Weights of a small transformer language model: 4.35M parameters, 4261 steps.
Each number is 128 + 24 x the weight over its row's rms, rounded and kept within 0 to 255. Layers, rows and columns count from 0. Numbers have three digits each. The size before them is the row's rms in percent of the matrix's.

# k: layer 3 attention key, 128x128, rms 0.0613, rows 97-127, columns 64-127
# q: layer 3 attention query, 256x128, rms 0.066, rows 194-223,226-255, columns 64-127
# v: layer 3 attention value, 128x128, rms 0.0623, rows 96-127, columns 64-127
# o: layer 3 attention output (transposed), 256x128, rms 0.0638, rows 192-255, columns 64-127
# gate: layer 3 MLP gate, 320x128, rms 0.0663, rows 0-4, columns 64-127
# up: layer 3 MLP up, 320x128, rms 0.0651, rows 0-3, columns 64-127
# down: layer 3 MLP down (transposed), 320x128, rms 0.0634, rows 0-3, columns 64-127
k97 087:110128173128113108117108086148089110136154175186164131110148140121068110142106113132151121121160107165158138103138103135137152152181093108117113117127135114121173137171155147111089111164136164
q194 083:126161136161148167116098127135124103107142120162145148133118144163115142148186128122123124113128121108109122109135098160089169153147106085104111141134153129118134131149166110094150104187112171
q226 086:118145181132171161118155105121137125095114092117105102133134152113151114099117127098146152122098120113115149106104109143106131126157109194132120131122145095158143127133085109106148081121079165
k98 093:129139138158103114137077110175110069187119163124151149095136138112081137143112102117152104121110096134134147104147144134172142115132143111142131143148153097151116115139189121149147150172143137
q195 079:141109113089078120183124120104099135142171107137151148130134080087151127128055108117125147161149148099140089112149156128150137130103142122146125150110113154107141137102129115169097111131173088
q227 075:106134080093077100121126099122049137144125147113155141120159132107124122128084145130146111143150079103131144149149151095152109129118133142092157145099133134080117132164133080130117131130192087
k99 087:105125123116160114156124132093152172129107118111108149168085127113160136104136112124088160126133146127112090127160180129106080117111183149139136147138111166154112106119099140113129160106133123
q196 090:181099098125125116156159149086131125163139174083173148139125124152130145144087142151083118181166151111144110130126149173148096121126163128129159155136114132096134101114122111134102152126141094
q228 081:156131109111151105132150169123121138163167107091149139154147127138109095110102141146125140135149140121071109175133156135144142081125175137110118134145115100105155106131135137163085115129143087
k100 076:100135151148160155152078138142149116093117120096145156165137151106140160102087120160074201152089131120113158110124146121130124129102091123116123121134123103099077111140164120123129117082163148
q197 091:110131136116129068116119132149111123131104132116167162133104123130110107136073120151144104158108127086095142142124149107102091144166138114151172158119127112137152156092157121124147141077130127
q229 100:090094129144149065122182153154111156141136103168148126144131119130129108113076119159150127116111134085128122140109119114148132093123135150131097137111053149104139164138137157148142116120141123
k101 107:136163108085137156117165115149180105121152122095138142080152089129098164160186104125136099133123150144104157085121118101170128134135157101114169164127128121122119152082138142118129141190134154
q198 103:113152167126143149124138120176123117105129127148092107117117171155137142109141103129159172125105117146101147114084097089123134111123105114148105116154097098131143181117136125115140128079142124
q230 097:087137149133144150103141122166119077126140138169099103130127155152138125143160122087145134116102126138134145101110118116133136164132120103140112107130170133091111138124137058142138171150106117
k102 082:143095144161107146089119134111165140098143108150151114120123131100137148122154136149142118134117135163156099159108112137096121123138126121160121189125163125133144144180131131085122162160109139
q199 097:137127106086078131129137118109120091114184111070089070133116130088110122127110138140123079174121161070105126116104161138121139117122185114157136116146092153085110096148167114135140126122114103
q231 092:151121088105108096154165154093133106097155105098061121133125088148104163102123145121133103150139150105108115101094168174106139127107157125154127100134087152104116128141147138148106137123142073
k103 158:123168116093110136150169101105111098151166116095101125123203114139099135123158162126155126138112165094084086132110143154138151125083170131135162080131101140096135132152163134135135132137144105
q200 115:191130141155131121120110153162108087091133105124149096129148111136105124124107155143159128088095098100121119126163122105138179147149127092123134148092117125128133134099130168136119138118146146
q232 111:110085139164126102106116171134167154114100152151154162120070144165172149125082140113157129158152091121161144182129113102125146116111111115128171154109117097124125144143092144144118131106132155
k104 107:119133105145122172137103119122170127113114184165128142125103119159102131103121089146111096134114080118142129127134119114082120108135148133116112166111105130144103135082080102113124128181105132
q201 101:123092132187115108129103115127157164140115150152163148088108121103137088123075122132096126136131119139164139168167115117140117144145114135120136168143128111134139127110149097151101117084094109
q233 110:124161147117140168171097131116144132122164137110121142178157122150099110139157110118119140065119136122129098109137093068161163139118140175159094149151128120118129141093139089090117157135162137
k105 092:151127116108113110133123171093114160111108126146105156087092123129140118132146111146113131130206141161112159176157104121154126101126050118104120121115124137158139110155116172152124087134119166
q202 094:134127135156112134090100119148134168124137153137157131109126117099101062152119110168097147143117115122144140080124170127152097126133111162125141145111151099118160105072150141136094102091115106
q234 105:106165131095142167161138156131153132123163087106141141162147116155116134107144131125117139139113110153122110121147157159126144126081162177164087079138128147103129148151125126132095101159129135
k106 099:108092130110125119160155133153118101157154126108107135121095132139096102132144151082169104158135133160174153161121148090119166104160061114170128110110159154114090146161123130181113114133117129
q203 128:122152095104178114127173125105147124137101113107138121124099132125138142100145123130117126139076150122122142183090120137117088096113155135150077124151132162104140172126085154155143130153125179
q235 115:120153116129169119178150135089163141133125108104130141133124090115106142091145158138097113126112166128143109151137163135114114130157107097106072090137134178141096151122098171146170126138142127
k107 109:153137068127117093168178109118084132148173111110116155128150128133125139118158146098131147147121163098131095128133116121150123161091154146144126071079131116108180120141127107115122113127134113
q204 084:168088153115127155156091114102135118135115089130101099169141123140136094125152131106118151146144104115107104138116112162119111149131085093161124146121139122136136124103113137153168133087152169
q236 126:153067158147105122081107129125152127151109138164121116124134110117110121143062104158152134148129097130125153127128100142178169185133097110123146156098097115130175133083115123123127140105129115
k108 108:125148130162162089096109135145151103130130159132143104157105126139167135146141153138114136160136088108123099184116123133129108104162131158147096173115119098143142152105130143109159124166099160
q205 113:123115098134137079100114148134105148116137066114109162144104147116143148136142136153113138109122143121120182150129156149137102075176107148148145139111102168112077145086115121156112132125129144
q237 117:111159150125102099129121167137086160163140102116115162151102160125144118154164142120088154093158098146140160175132128142112080111154114161127117150146134165155073101114157143132110130129132142
k109 103:150079108135117187130116148155151128141106107145111127122127123115134100094130132121123115118129162109121185139167115110096154139148096124129107111132108145139119086122130133148147153102109060
q206 112:110120103138139152128109132114139161137154128122151091199124111160125155144144150150087102154140151097161151122118104127133100138150106151096147138113154123148116155099161088119107131110100121
q238 111:146120092141150101147119116151151114106137161147084116187155168127144162133160104111128120142109121132124131136111120092119101131104146152117121108085142114088086135124115146115134074132108123
k110 097:118112164157132144117123145132176141130099124149106115098110107075133134160066135100124138084139111155143140174115111162132126139156101101119104174164137120138140131157104131160157114096131128
q207 107:145095140136113086153115145125136107160119154161144133127159149091135116147070139144123151156105093117114102089149098108193150123092134070114133135081092130121105138166125141092100135165105153
q239 115:128133109168097100075127135117102141126118145173128142111109137145124136146087131098112120124141080111145160146100109120149076145159097122110149152119158130123169139129132088140106162143082133
k111 116:126131152159148161125086126109154166124105160150152126151134125103130138117110129160103115131136109121154130117125120133128108099147096152104089172080141140125172109118127116085101124154082126
q208 075:168171145129157177097077105155153100119133115134168145132128171125112154102159093123111136080107160120151167082120108124105166152149109157149084124139142109128108119114182137115152107180090156
q240 081:092150151137176155118118151096134130088114138141156143123105158092144098108149149131133112120071119152123100092146112131075159068135144136143128118135196099137132109146153100102173082149095146
k112 100:105137162148110143141105092157091109142147165163157154112152122132086102126119109142168130116113118152131144087136105127152175159129125132103112113139118093134134115160161120139113131158131159
q209 075:140148099129134148155122122114109154130146122145141138138151154136180133106141128125158135191128166152150098154128134127136135136129115173141088179087144129150104145092112089101139084104157151
q241 074:082145154163119097099095115133184132105121085117125197118086100119136169134142117131132130099119092151139153081120144140149119153140131112150166137116115150151120135136128148140144133089134111
k113 105:168146158134159120093129089199108071110108133135133112122126151138099121142128145124169113123132127121124134113075106138093153128137127138113128107134127089118154193150190149095141126154087116
q210 082:111128127134151132149158109121145120140129095098105158167108160143175134107152093141154171130112150127119170130142154138172131104112087148118108128149135120093099128161116145140106118114103147
q242 078:123099141154138167140152147076132137170144155120133111114089109124148118130123117133121099130116098140163094069133098171101144153138130130116112123142112111109091157129104132130146114131104122
k114 091:177135125141098097114123090120134091106110176151104095157148098124107114121147107138125176141145127142128113096087095098110146114123089165136152110139151103116141145158130117115150123150105125
q211 104:147163109116104139081152118111132101112189110137149124142167131102101143108166126072135108126133146120112109133139145141098158183137143118126133119101134146135113075121137111128112103153115126
q243 081:150129124133145120121145138146124102125130136099076117120113140125150150089137117094119142159070155131139113171096121135129089150149141160123148107112111153142121106084133074171141078138089112
k115 085:105127153139134107129079107149153151130096143184166125152132119066136072141157143113109128105145099135162166123114138117138141130162135163135135136116115117170175092107138187115103147120116127
q212 080:125119176144151160085136172127147109127146148136138100120139145154158125139128139100148124122088136178117149127091081107111146148175123138137071129138137136169176142134125155110134108185103153
q244 082:142110147135188139121155147144151126090103167155134104122153160138148127100135100125137124144079140138134141131129095125099143094161097131119122145131177116183115140107077149123147096129094158
k116 100:124132146150122126092092141148131141134139136158177118089141119123098134145109088136123142082146069141136143146176121129136137129191093094097178169139109084171137110149153104119109134126119152
q213 110:123126149135199136124113153117142136093107106132091093134132164141157138114137133120149149138099096141153131151085090075160136110143148134155095110138090140143119164152101184126161153140121173
q245 100:089090155129146108115166153100169145127109126127123156106110106122111141130117151120110130132099112129174134155111120111119123141188093109132128129112132164154130161103077166110103113101083138
k117 084:167118132181115129130100110096124115148142155163158119116111125134095191141142136142127126143129118124082134117163129085131155133161110121093127142065116086142165153132101074133128115143099155
q214 117:158146106097077137115144095113089109162174139118117156119121121087125120113118101143106125130095140087104093116128160151138099096101147138122140106145127137098137096109154104133156119153126096
q246 138:105201104120134153148115109102111123122139112113096094136147130102130111075158132117123105137095146095120092091133144137081131107101181103141127082132127151087115133148162079119165116149131111
k118 085:090171163099175126130166106092137122119129125108129139143157148144121103141152142151141139140117156151114117084091125158133155122090152158120141112120149146116146147138154180166134143121149141
q215 101:126124157176107113131091156139096147146135107135098106152130159094115086111130090118119140105116114143156153140128118084126151076199118143154131128169096150134091127125110121091132132090114158
q247 085:147121167162112108123103147132129127070056133142086113105088147119134116152133115128172124111141112168158146145104140108118110099185112120109149148149082157141141116137158145124107143137151182
k119 115:124111157158107142086093141155114135129117151167147142121128134128106114163128104121149131119142113174141174126149059151144133138127088141107138154135169085183129103112155141101167143140148152
q216 090:142108128151152121152127162125136159087086105135145142125115114155149126154134107141133139137147108180141181101138120122181152146119126102140113096126092109156142138159114155148146125096172144
q248 094:126136122122142123158137127124128148134141090110137129159102126163106139160127083151097145128171148133157138141138165135092140127138126140125125099125120164107097137168129204113127112102116073
k120 099:153093095109098119163185131134106121144145080110083106113108118145139129128103127114126120157138182103133105140135153119114137117161105129152144100098119134123112104110119074123090116105174070
q217 124:131116156153111140136098134123132118098090152144148127139159127139142124142117116125180100119140075137126136152126111144157157148139089100125147128093099127168171128132124131115161164082145129
q249 097:142093128109112125104144108120128139137081116155124146088134113117121129108096180132115138161135150108193137150109117129139129143158119110127170157076136147129138146138088166126076144132121125
k121 092:143080119120077124148143136116105130147153139114133132074127122115124130140124137130103119135150115110102135152113150136145085131165143119106151177062101158110126127100115067144108123165140145
q218 088:161125123118143086115136115136132102145132138143149178108169103137109092144108141103130124116081090123120086063138124112151148148105129094111126211141132106089153139138113156136125136169135132
q250 113:125147143106146129162092148140127149127119106114124148095093113166127099148095106138109116092114110120127148106108130139131131113102127120085080137194143099093074153136156109112186159107145120
k122 113:153143144103155123126128135169149121125110127104115151140117131130125169118166096152104136136110175154156107109135114095120080104076157125091136102156162108153154140120143158064095129108148112
q219 109:149102104118123127077133103157113102129119137132113183122144121145114128122161123163099149125105120105122155134110156108115096119119114122105130176108144104122154148115174109171116149152124127
q251 106:160137145135096159145162123132100146128145177150140113148056132152158145165110145123132163075155095096110094119139114108152174145136139190151114100166138128141133126192146125153143144140115127
k123 097:117099109157128155123114074115135091124090147129151151133098098137148133078071131116158090163125184138135169110116070116167162092144094104105106162146172123129154136128119113078166124120132104
q220 091:113144166138152086115131126109110132150152088130128118136137110117118160096111145114119125132136126138129105134104086095143085161147112184140148210139119121123133101170081115097100156129082114
q252 111:144145142132164163147144103109137115124135114100115115110168121117093108128156150091159149121152127113083092176116134069154109138128152168154088131124148125122171111138127137122087124171104176
k124 102:120141099139096126110115118077102114147128174130087112124079145124131114133124120160112160145119138156151162119129098131163112085099141101123121112117094134093124147163134178170153135156122162
q221 096:163141149107121154115128115138106109141127144139150147113153124135145158131152132184165104144119081129112125087117134149144157131093166119125113130116146106127144107123163139112147112140156096
q253 096:154081112119130115146146165130138097109119121116113181115137132163165183115101103129127141195115118117161122118116163137118075142118158156155155150123137143138115106099099128142114138128133114
k125 099:083142122119085120142147139141140151138123124121149132127156093107102156102144171080164077087162143112124120104129166140145134130151148133115152125107080137098133174110146127113083138146093079
q222 099:087106150146102106121117096135149106109113162113152162120138139100156092098112144150166138131107108112138126134113101143106187134109119137151164118111094132148117135095109175132153186125110106
q254 107:122141125169070130081126132142123112142144123124108128130115122138104100127100100163152145111136094133133156109146110129149140185126103131123121137118066131138142148101145113096112148129085133
k126 112:116133153154145120119121114081116136168084153153145122133102161151172159144120138189123108178110100127112106156124085122147101106126096126114115169090144130102145165142119156152123123112100179
q223 104:104152106119137190172150141095112153141127151128161123131133088081115161129121121123120118097126149159127111108164119117134137118104149133115101108138172156131135139132085121080132110182088130
q255 113:087147096120183094159133111108155108103106136090161133106148123116107147115187090136109091193102161133129140114107149134104098078131127096126171140116141122116141157158136159126154117161110096
k127 117:158169094100127118122163164135113129122125095136129104105147133123063131159122142128112116115143137126139085090122176132112123162131155156133153128135103117091120097111146141154146139135149117
v96 093:100154142116124103153136150121141166101120145108176114106134084104156126136175153103136146052133131128101133107124166137129098184156105149164126134135129147124133126121100112094129071121135142
o192 088:131107149132167123078118107153122148145155105116091142184114174136098150106104099115168137172139103130140128128108096133133151118153151142150152145136134159123111108134139106171095141107125122
o224 100:095126124123144098099094136138100175104142140098142120158116130141099131117142100095112166162128115145154122121128135119170123123126150097154142129120144132131188079145140124131116125140134138
v97 110:097130137134161136118158139122116133127134151151149127124155105085093152126110183113136177107108141155078120118139170135134193121131106140128172134121135122122149117154139132132132143119144123
o193 094:132128077142153104169115129114136198124137086124115130156124118153122168122111138128098129124116114132127114100148132084120127100121133161148131142139112166101092107142075144120061169122131127
o225 115:133158124130122136120095113127083128173113114135162161084132105124087126103127158109120146090118107102138109121103136083183129158145137134130138131147147119088123084134148100107116182140149156
v98 106:177137131113190165159109121133154119092154135110097111111121117130149124113152119114153146128158129134105107145100094097148099100114104131117118131118119138145135103118121190126141078123118141
o194 103:115129181113091133152124133128131096124131144112107109129151136103094098130142188159114169113082171130157133149123134133135170158129154157105161088126154157159144157093154126134171148150140102
o226 110:115150161137094113129119165149130111113138148106088068149126128129109090122166135124124158141126177096142123143166153151133146132146139123123151084084127133168145092123154135131167159146165087
v99 101:136120133119114181143132123135133134103115121090122140149113133138086181143133134112152116120161147114124143127134085120103093069105133151144103137126122132113142119128130138081111116075103140
o195 101:119142162136164128118149141150142108109150083169092106165112125129146124129126127165131135127163176144130128162127106152149146151115130125101137128099153206136159118097135087150145115123123131
o227 103:122149136136121122113179125162169089152116120129141133184122147146129141132108134176116137112104178130128097097165111145165128146102129114108121131119175164180157109119107134130144129144118111
v100 103:140128157124181149141150112134156114126149136125099120097153137146166110107108149128092121125119120159125137151106161116111086154110132198145148152146139162153087117207120158123073102140131132
o196 097:104147102153133083151140188074088132147159091131150147162102114116113100132158140126140102124173105156107111138108127105123193134128165095152139120138116084126125153134088132104101172124105165
o228 115:098111131140127108163148141137088126114138135118122169136112125120096139139109130118156133130133104148130106156098154098115143134104142106139129075113066126109133125145138141091106196061112110
v101 111:136111109130150123149108150138154129094160116103103170086090156149133098132129145134129154114140097132146137158110139106118107086137132123131091156129122185140125074170100139119098105131108102
o197 109:105141128069104156130103108116075055131119151108110125091155169119074108100132113128102133115139140160144142125120136120116121152126153129142080092162121164135152139082150163117154134135130128
o229 119:106094110100158137143120139148159089094106144118067123152100175149142133134122124144139122132113148136160130159116097146095145125115133146130124094106092182162110113102119188120131113097088105
v102 107:122124158134156098136116095165151108111140108114130188117115131077201104085150140142117146159097122099137117161100107150114134099137114138147114120145162174124089129154117150175148121112108160
o198 095:143135109164102140146141196107083091179080137097162132111134107110105094140113110106106083120121137135094128082165108112133140151137159123113106173165152088173165167148110148115127113168111136
o230 109:109083103162124084160111165101121122129099104103113125141116108111139102141120101138154080138156124116114143140106089128102139122147129134143129152168105158151117164170095188130141135090133123
v103 095:129132148122159117124115106136177072144110139114132156155111130143157120146134090141118154122131154141117121126078140120116111121136180128079111142113127126162139114151114116135195136096133135
o199 084:148126166137138165128097108112109128133138105142180116123111118115119141131141122104173092138153170158149124127149122126109158119129119143145137157169137098147122163159134150112140099098155110
o231 090:116127153169135127127087151152116124152134122162153134127110125121166128116138105135145109157167131146170108156137124142125127118133116140150149179160117090123140154118162141106124117097184117
v104 093:125074156117157094135131127089117139111136129133142102079126091135122091187144093142101117141121100129156136121130116147096189160101132111108136123111140142123115122118170156099160142139115131
o200 085:132107135116137111086143125125158144130105156159145172128172143128151115117077120085140156098126138109116107109109169104126132116109076139144095128143116080151140130088124147108089154097143099
o232 109:125118127140159111118134174121109152131143123161091104120166144127120151155079137141113109128146129114136099122143145104119095100100108120138103128152119096106158095117154125120107140094163114
v105 105:150091126144089128105135111132128129116129136114152132149113119100129153115100112127156104109119143122141159131128154138091111177105129125125084122138099150110089131141154123136115119147125132
o201 095:133126093090111142146206163114156092154147111118152133156110111181145117136115113139097114139141108129137148147107132139179096132063110109116088152117130097145141095147095164122101123141091107
o233 115:118128105064157130120188158160145067125150119101141118200123076156123099138093121164135107131100102107156153130126120111138153139088129114154125146119170111122136144146052136166124152141118148
v106 113:108154180129115145120129141129096100162143123116141134149160138181142139128121077146139140076133132149125150126132108117094165149145129139112135077119116129123132117114172145124137142184154110
o202 099:158124118120170101117126130164147130135125116097139146147095095102133118142140140170171115136199152155129117137108162111132111101123104150102173128130172132058125146147114091161080091111147131
o234 119:162186147097109121133123152153079123148184145094158129132150099096129084112130170132159140103175142163157114127133132077152136162100146127101111115135169127079146109139119102144155144108157148
v107 099:086112140131129126127111108151137088149095164112154130155183122125135091185145112124117097137148138159107106128112131114137105135137122139176140129108173095114094146133154114144103161139098147
o203 097:139157143186155084099133134140104155134145123147137109122137133112130123131169121113160184105177113140112125129141126141128138138146128135106125180105112105143130114114075114119106165144143126
o235 102:115171142144093103102125138122087181159142120149133115115117143134130141157160108105152124087116119145091124132123130136141092115157067125119136136116130105126112135107118089121074182115158109
v108 093:131154136123171109168143098111191147097134124126131134101102145100141093121135129116134118093147111134137145105127160149116092112129144145177115160129170150135101097134095085097118149133100127
o204 087:148158157117106130063108113130111110125185161114114141169160124101116134122081088113164119148110096167140137125122108151102105141119134118172114080138153145102142090086137134171095107117140097
o236 101:087158114093146077102117111124120161078146132085073115161119160162162129136105087133156129113075102162121172131091132153130126119093124124185137119142145136140124119126106137127079115128145069
v109 090:127138129090109135120124136138129162161124115117113153144088105166153047113175120117104145116136105120168078142122162155118098100140080143136132132111104125135083140116087137139156109122125144
o205 079:157115148149098132117103122134148097122123150109136152105129152111109131104166122117152112143127088120114123128128132160101119144153138100152130131172145117114142116138218128164146154109122152
o237 109:124122111160118110116119131126143153114158154132120147117096136108147130101184079140125145151119129128090108103143130175086123117145090110157154143126097135153140151124180142149137098123124099
v110 107:108158118125156177137101155132150155107107089126149118143118105164145159113185122122137081161153120110126119123110097137079107143112116166135105133154121158148129146128085150147120136112077148
o206 093:126124165171158093098145123122124093140167111122135130126141135084134124125189143110145137102139164129131097098129105138129163130186151130113124118114155139129137104092098112155173169126160124
o238 110:116096143142167077157138119117159164077141131104081098153131157164120157138154134092153132139133151175125097139095123123097116095120153115134150124121081184135125128117119180135106133114162137
v111 091:159131116138127128160138091138170116163105103134111110116140125089143093124117173157127144103162120123146139135135166153145100108140111141157172130115148099148141124167123151120107107135129146
o207 093:102147106149091111163146165108086138112118100140161137119152128153105120122126140104109126107144086162128152086127131119130114139141165098174127096090133122125130127134122126112064168116110114
o239 099:105168163107105145135172112096102133141120115127164167132136119133107112107109140064104118101135111124098166091085118156126133135154121136170133103117136106170127134152146123107095145118081082
v112 103:169108112091151105150140151124093130131120129110085065130143126127141094109130130129130099140126147130148145135120104126152088166126105099135185114089119119109093120139114129116148066145144134
o208 099:081185136132117112129124132113110127155150140138110138103133112122141120104154140138140147112121138122114139099140111113130098137147150125143136134119137119148110171159188149106131159170112142
o240 116:065124135115091134124148082150122170148144148134132144148157096139168094151157108087137159147136144153083174085160117100141125152135098129116171088092112156123146152136189144087151141161094128
v113 095:099117139138144096152154136137136143101122115130118133138138158084111113129138151146136139098107147105099141119137111120142154137132130138118140086122124090109127104138111170134111121139164146
o209 088:132131102139112139098125151114114135171099120110149111142117097133153091130108110121126098119136098135112124115141119061106113161112113105155157143139145149109170106187168103118098145106140133
o241 101:111143118098083115130110114144093132146101127088189141130167101145152104118081160128116135117124091133111134097136093087126141172119094147124106115149150108109159156155153104100148123089166119
v114 099:106135128138136093123098136127188160104120130116143140120136089117176100115129128089141157131130112110126113131103120149117091151134103132130138131179127147125129131170056132109122099105117171
o210 086:120077126168128119115109116160122076159078141144125133127124161131078136132128097110181101156160090116125136110087129134067201166143154112136121109132131138107092125119125161145156143102146095
o242 102:109103099177136084130102133146118167127098130164104122136106174126093127123160055126126141173171141138149151132137138128125153119125144102130128102095078143129131109117119176134109142110165105
v115 103:135172109121122080151147133141132159091134143144106089140162162115108100159089144091164137096119127108148167115135105122109124112134111126096156117134184119145112145142143121131161138105126141
o211 101:140070132137106104110116113140126121137115127085135117122155139164135133118074117110181161162167108112147161137130114131157128162161117132151143164132139162109135110111143167168108080148127147
o243 116:099126098103129084123142115158104116147107136119158092106150125115142099123079131159148148131186092124131160146164119133093117159160106103122096128131138112125126136112144156147138087129127112
v116 111:184144102146112148142130076091159134089080135128171195128096114087134095092130103130107122088135146118139143121134162161114073152134141130112144107118141127136129113120074134125172175116127131
o212 092:125076138156111118111136101138123124149141121170099122127100132121116151117130074113132060183173141175169135096115130139097140181140133131141137106139152184095124101159172132158118115097144120
o244 135:091093101141120137149148102078133154102117111125155113141067137129139126117145073115115089145126102185149152140128127156132147134085109118176095120140122153081151137119119115107081099092140109
v117 104:153124137136114119121143100152128159159150170142093108172131097076078157084123129129157124157135118117114120167111132140131088093108125113154118099158161141141143111127129168170107100195159144
o213 089:116110126139103125174155160138126123129115142102168132122091119161136105145112103082099097111140143122169096133113161109121159114145115120165170154111125131134140115206116100140112162105125103
o245 119:083131127154096126140130139117127091158154166126135146104134095111137092145122099092150133124161123072119124141103135127123198145178127133150122113143133079136098130156133091129151173113100122
v118 101:125145126116154135113116142123111122083118089131149137160110127146125149112157136137049135136162152157124105099150141100168162092105128098113121133114127122136130121158120123099105151107125104
o214 088:098098132137116175109096044126131124111130120137093121140151167121123140116111140126135128114155119106161146161094109116120128127108148120126159139120104097119142147118171129102158141082146169
o246 100:149076176154132160096103080155111124110093147104150118162148172149172156094082148155116142135135126135101114150128137119134114105087134141130147188109123144128157129109148156113131119102139151
v119 101:122135127149144132105113109140175116126114126138166193161132124115149118161091130137136160129112132106117142129126151122181149180108136150098133133107119089138077140152114141117167120135126132
o215 085:142142093135099111126140154144108113151120111159139138114125111131134123127148115099076079107150113142129171140182118091110096139125156140074095159153130094122150129137126129083129137111129170
o247 078:131114088138095120138123142112129139114124121172159134130091095157131137159123103118094109128111091153134175144139128126125099139118078117114142186122091126137135152152155142125094117094151156
v120 107:113096144090077125126163118145069083135116144136118107074205127110121101165097132099132129094133119112145132133151107133189097114124135098172191127149125115139128141132142135140124148089141134
o216 097:137120129120140086141170166101117104131134138156140117110101151137115119145112120120152143161061146099100103137133119137171099130102131098107119154106134110147101113131115095167138088173120140
o248 107:122147116115088147108174106103091114177117112172140144069114130122121117157097109150149119139115117109102102102125116147114106122121134118114142083141128080154146110125133079123151153159094125
v121 103:128137133150142118143125121138112118100108151129137124167166086124138160115109097099148152115097136121095129123140081147107113105105098175131169120174086114091120119121131138112157109138118144
o217 092:137111133161139082123151161141123092153161111126130128131118123102164099150138071146137118108164142142121144132149118130124122164157153136121120117126145166141135081054115102103125154121129081
o249 118:154162113158104079121147162141107092133142134104115096136134129108136117147109080110098150123112164125129154127166140088146167152148125099106139125133145181094137094103090124114130134156148122
v122 096:135133123107091105149136099130154138107124140104107150143127131173096130146138127157113094075151116128180100155113096091091140093099106140111083131125143145110134102141143177154058074099141125
o218 087:118087116141125129107123164128104094109130137085106103114147133126127123117114170207104160105165118137091135171141123156135136124131123105133144108112122164137156117105147105145167114111120136
o250 110:119123107151123089103169168165171091106125101100114104177163169122160135150120145169167153100145165127121103111136102151111131082151142152145143103122137171147165125097121128157145091116105106
v123 105:091115154138079133142155089155119146138110124118136132183106128124131161126142136150143212111115132108103139146141126167138110122147123164093096102136119099103104149182148171128097137130109129
o219 101:169087099134123119152115134153143109110105083119163125160130115130096107125099120125123111142152093151111127131142173095153142136151116157133110121123179179134143114150119091157121143102163156
o251 113:174133097152123148145170147133123096148139146162175160158149127105137133104158135125137094111145108105116138122170116146153147145136092153133074110117118146136106112156127081159149148100137161
v124 097:116086136135200140146103116107157130139112145115131104116080097167143115157129140162093077142144157106143158151151126143116119108110119186100137144109163104132091135130142142117168079134127123
o220 091:128147160124124140139120145102145153091145143177123110138128120122123125109120175124133149071118106134103133147127086144158138166129105129146121123157129113147164171107097123099132137118115110
o252 101:146107123123132113164142134124139190121129167162130116151121144141122156139136116110109133148140111125092130106146095120099119150134096130167144127101126144126126133119118136094108113140122120
v125 107:164136094143121087148119095152158072124143105133128113154117164091145104096102126102129128101140124124131116102103123156106080146135119134168113135125152149100125119142134074117177145126135130
o221 105:124126137149115157153140157129095105155171117109143138131100132157146141134109123139115106171156093178130170121127117153135138140119154138136119129117158084161148107106106157106079078171110068
o253 111:105169124089128105114131129150094101117158089119117151152117128103159107129110060152149158127134115124136184129156118177162177160113153111141119133142140114125133149133089134131076076164146080
v126 101:125144124116132119141117135100170103115153146122108085116130100140075108201099119105169156119154084149131125136130097143146187120140131127139133113113125110153136117116141127141152106136149112
o222 083:144088144111141139099075100169129146080109135174134117110154147140137150122091131115150180118113131126161140135102158121123132137132111142124152102135106114139117123098126156138138105097130068
o254 112:129129132109098171105093152159102089167156144171128126088146114109129101149114119095145167100156141080146117130144170100136123150145119152132153095122132077109131105123191105144133141131154101
v127 107:130092129130102135142125110125075142166135149113130181116134115082079120112131131172161157124120128131146128174128127124086102148114107137114146112138113159116143127176150159124135163166149132
o223 100:089120136137113176152173130153126098110130139137161148141135135103087104142134085114118097140098157127151119119093158108154147185109116136110075101118144149151106094153148117133138179104164133
o255 114:097153138122153178138187152150147102163132142135137131151131136104085085143120142148143072149130108094150126114126133125095146163117142103111099077104124113133128114100125096119180157103106132
gate0 099:118137141131139139117101100132134095152134139125112058100118069139164125177090159170109142153142144157125157163105122116101133109095179152117100094148132115094119108113149140137138144139132108
up0 095:122174177181156113107063067101108145110135133146132085133117094122151130139121138178098154142143115184142170160117126107161122110134169159126112132146126151106174110106115140121133110149138135
down0 096:144098109175131120135143132097134127105121125173121162180122146138072120108177086101144108138135086095141121124133148131141114128155105109133117145147131146127157100096123121113139121087130155
gate1 094:129100137101140092173147095131181117168096127068122148108143156125128135148142130136117144181067158115153129093079145112126102150142102155098140106159127124072110151174143113133124108139143142
up1 098:120107153157148110132131119131171099118109134108139126115131170140146139128162132116124144108084123144148135089100106112152097150149083153081144131114111108144125144136119077063139124116123169
down1 099:112160149134126141117126187116103095111161136150154130116127136107168147124138136130108134112199086122122138153159114140168114078099120105132144162111136131185155136060110131125156157114111122
gate2 100:156151115129107136124095105158110119169177156164102142165149131157158114104110157113153093130126106097095136140131138144112188135067123103136097129115116109113107127149135131141141092133130112
up2 102:102145103144153155126140105162111109103147132165178118103142126094098156150169132117140126132127160145104095128136113088107134133125123177123144065102129170156138137103113101120139184143118131
down2 102:110108146088147133139126161156125140159105129144139186124148104160140148140093166114153135145153168141051170125131150121084121121101167121131190142145123113130108146153147112153127123144132150
gate3 112:136117102127085165150153178127131100138149126131114134152135111092172091135105113099145151145138127102111119105126130102117140162139118170163122132126107123116120142096129066168140147157124127
up3 102:118149126130185113135117099109164117167105154093092117099116134124096152104178144163142157129117125143141113131130100143127109126114118127131108111196175128116137154138112156129134082150127155
down3 102:127130111141092124141153097144127059153123163158104095121128109133138125118135153108138159132116120109130128143105120138121140143135139127144159074153130126128172134119120079157140150119155153
gate4 103:166106110132093153105116151118133129123118130141150136098135136133137150174119166150097104125079093138106135134162128099109098133161097132131162125105130068094137159119144131078150079131138149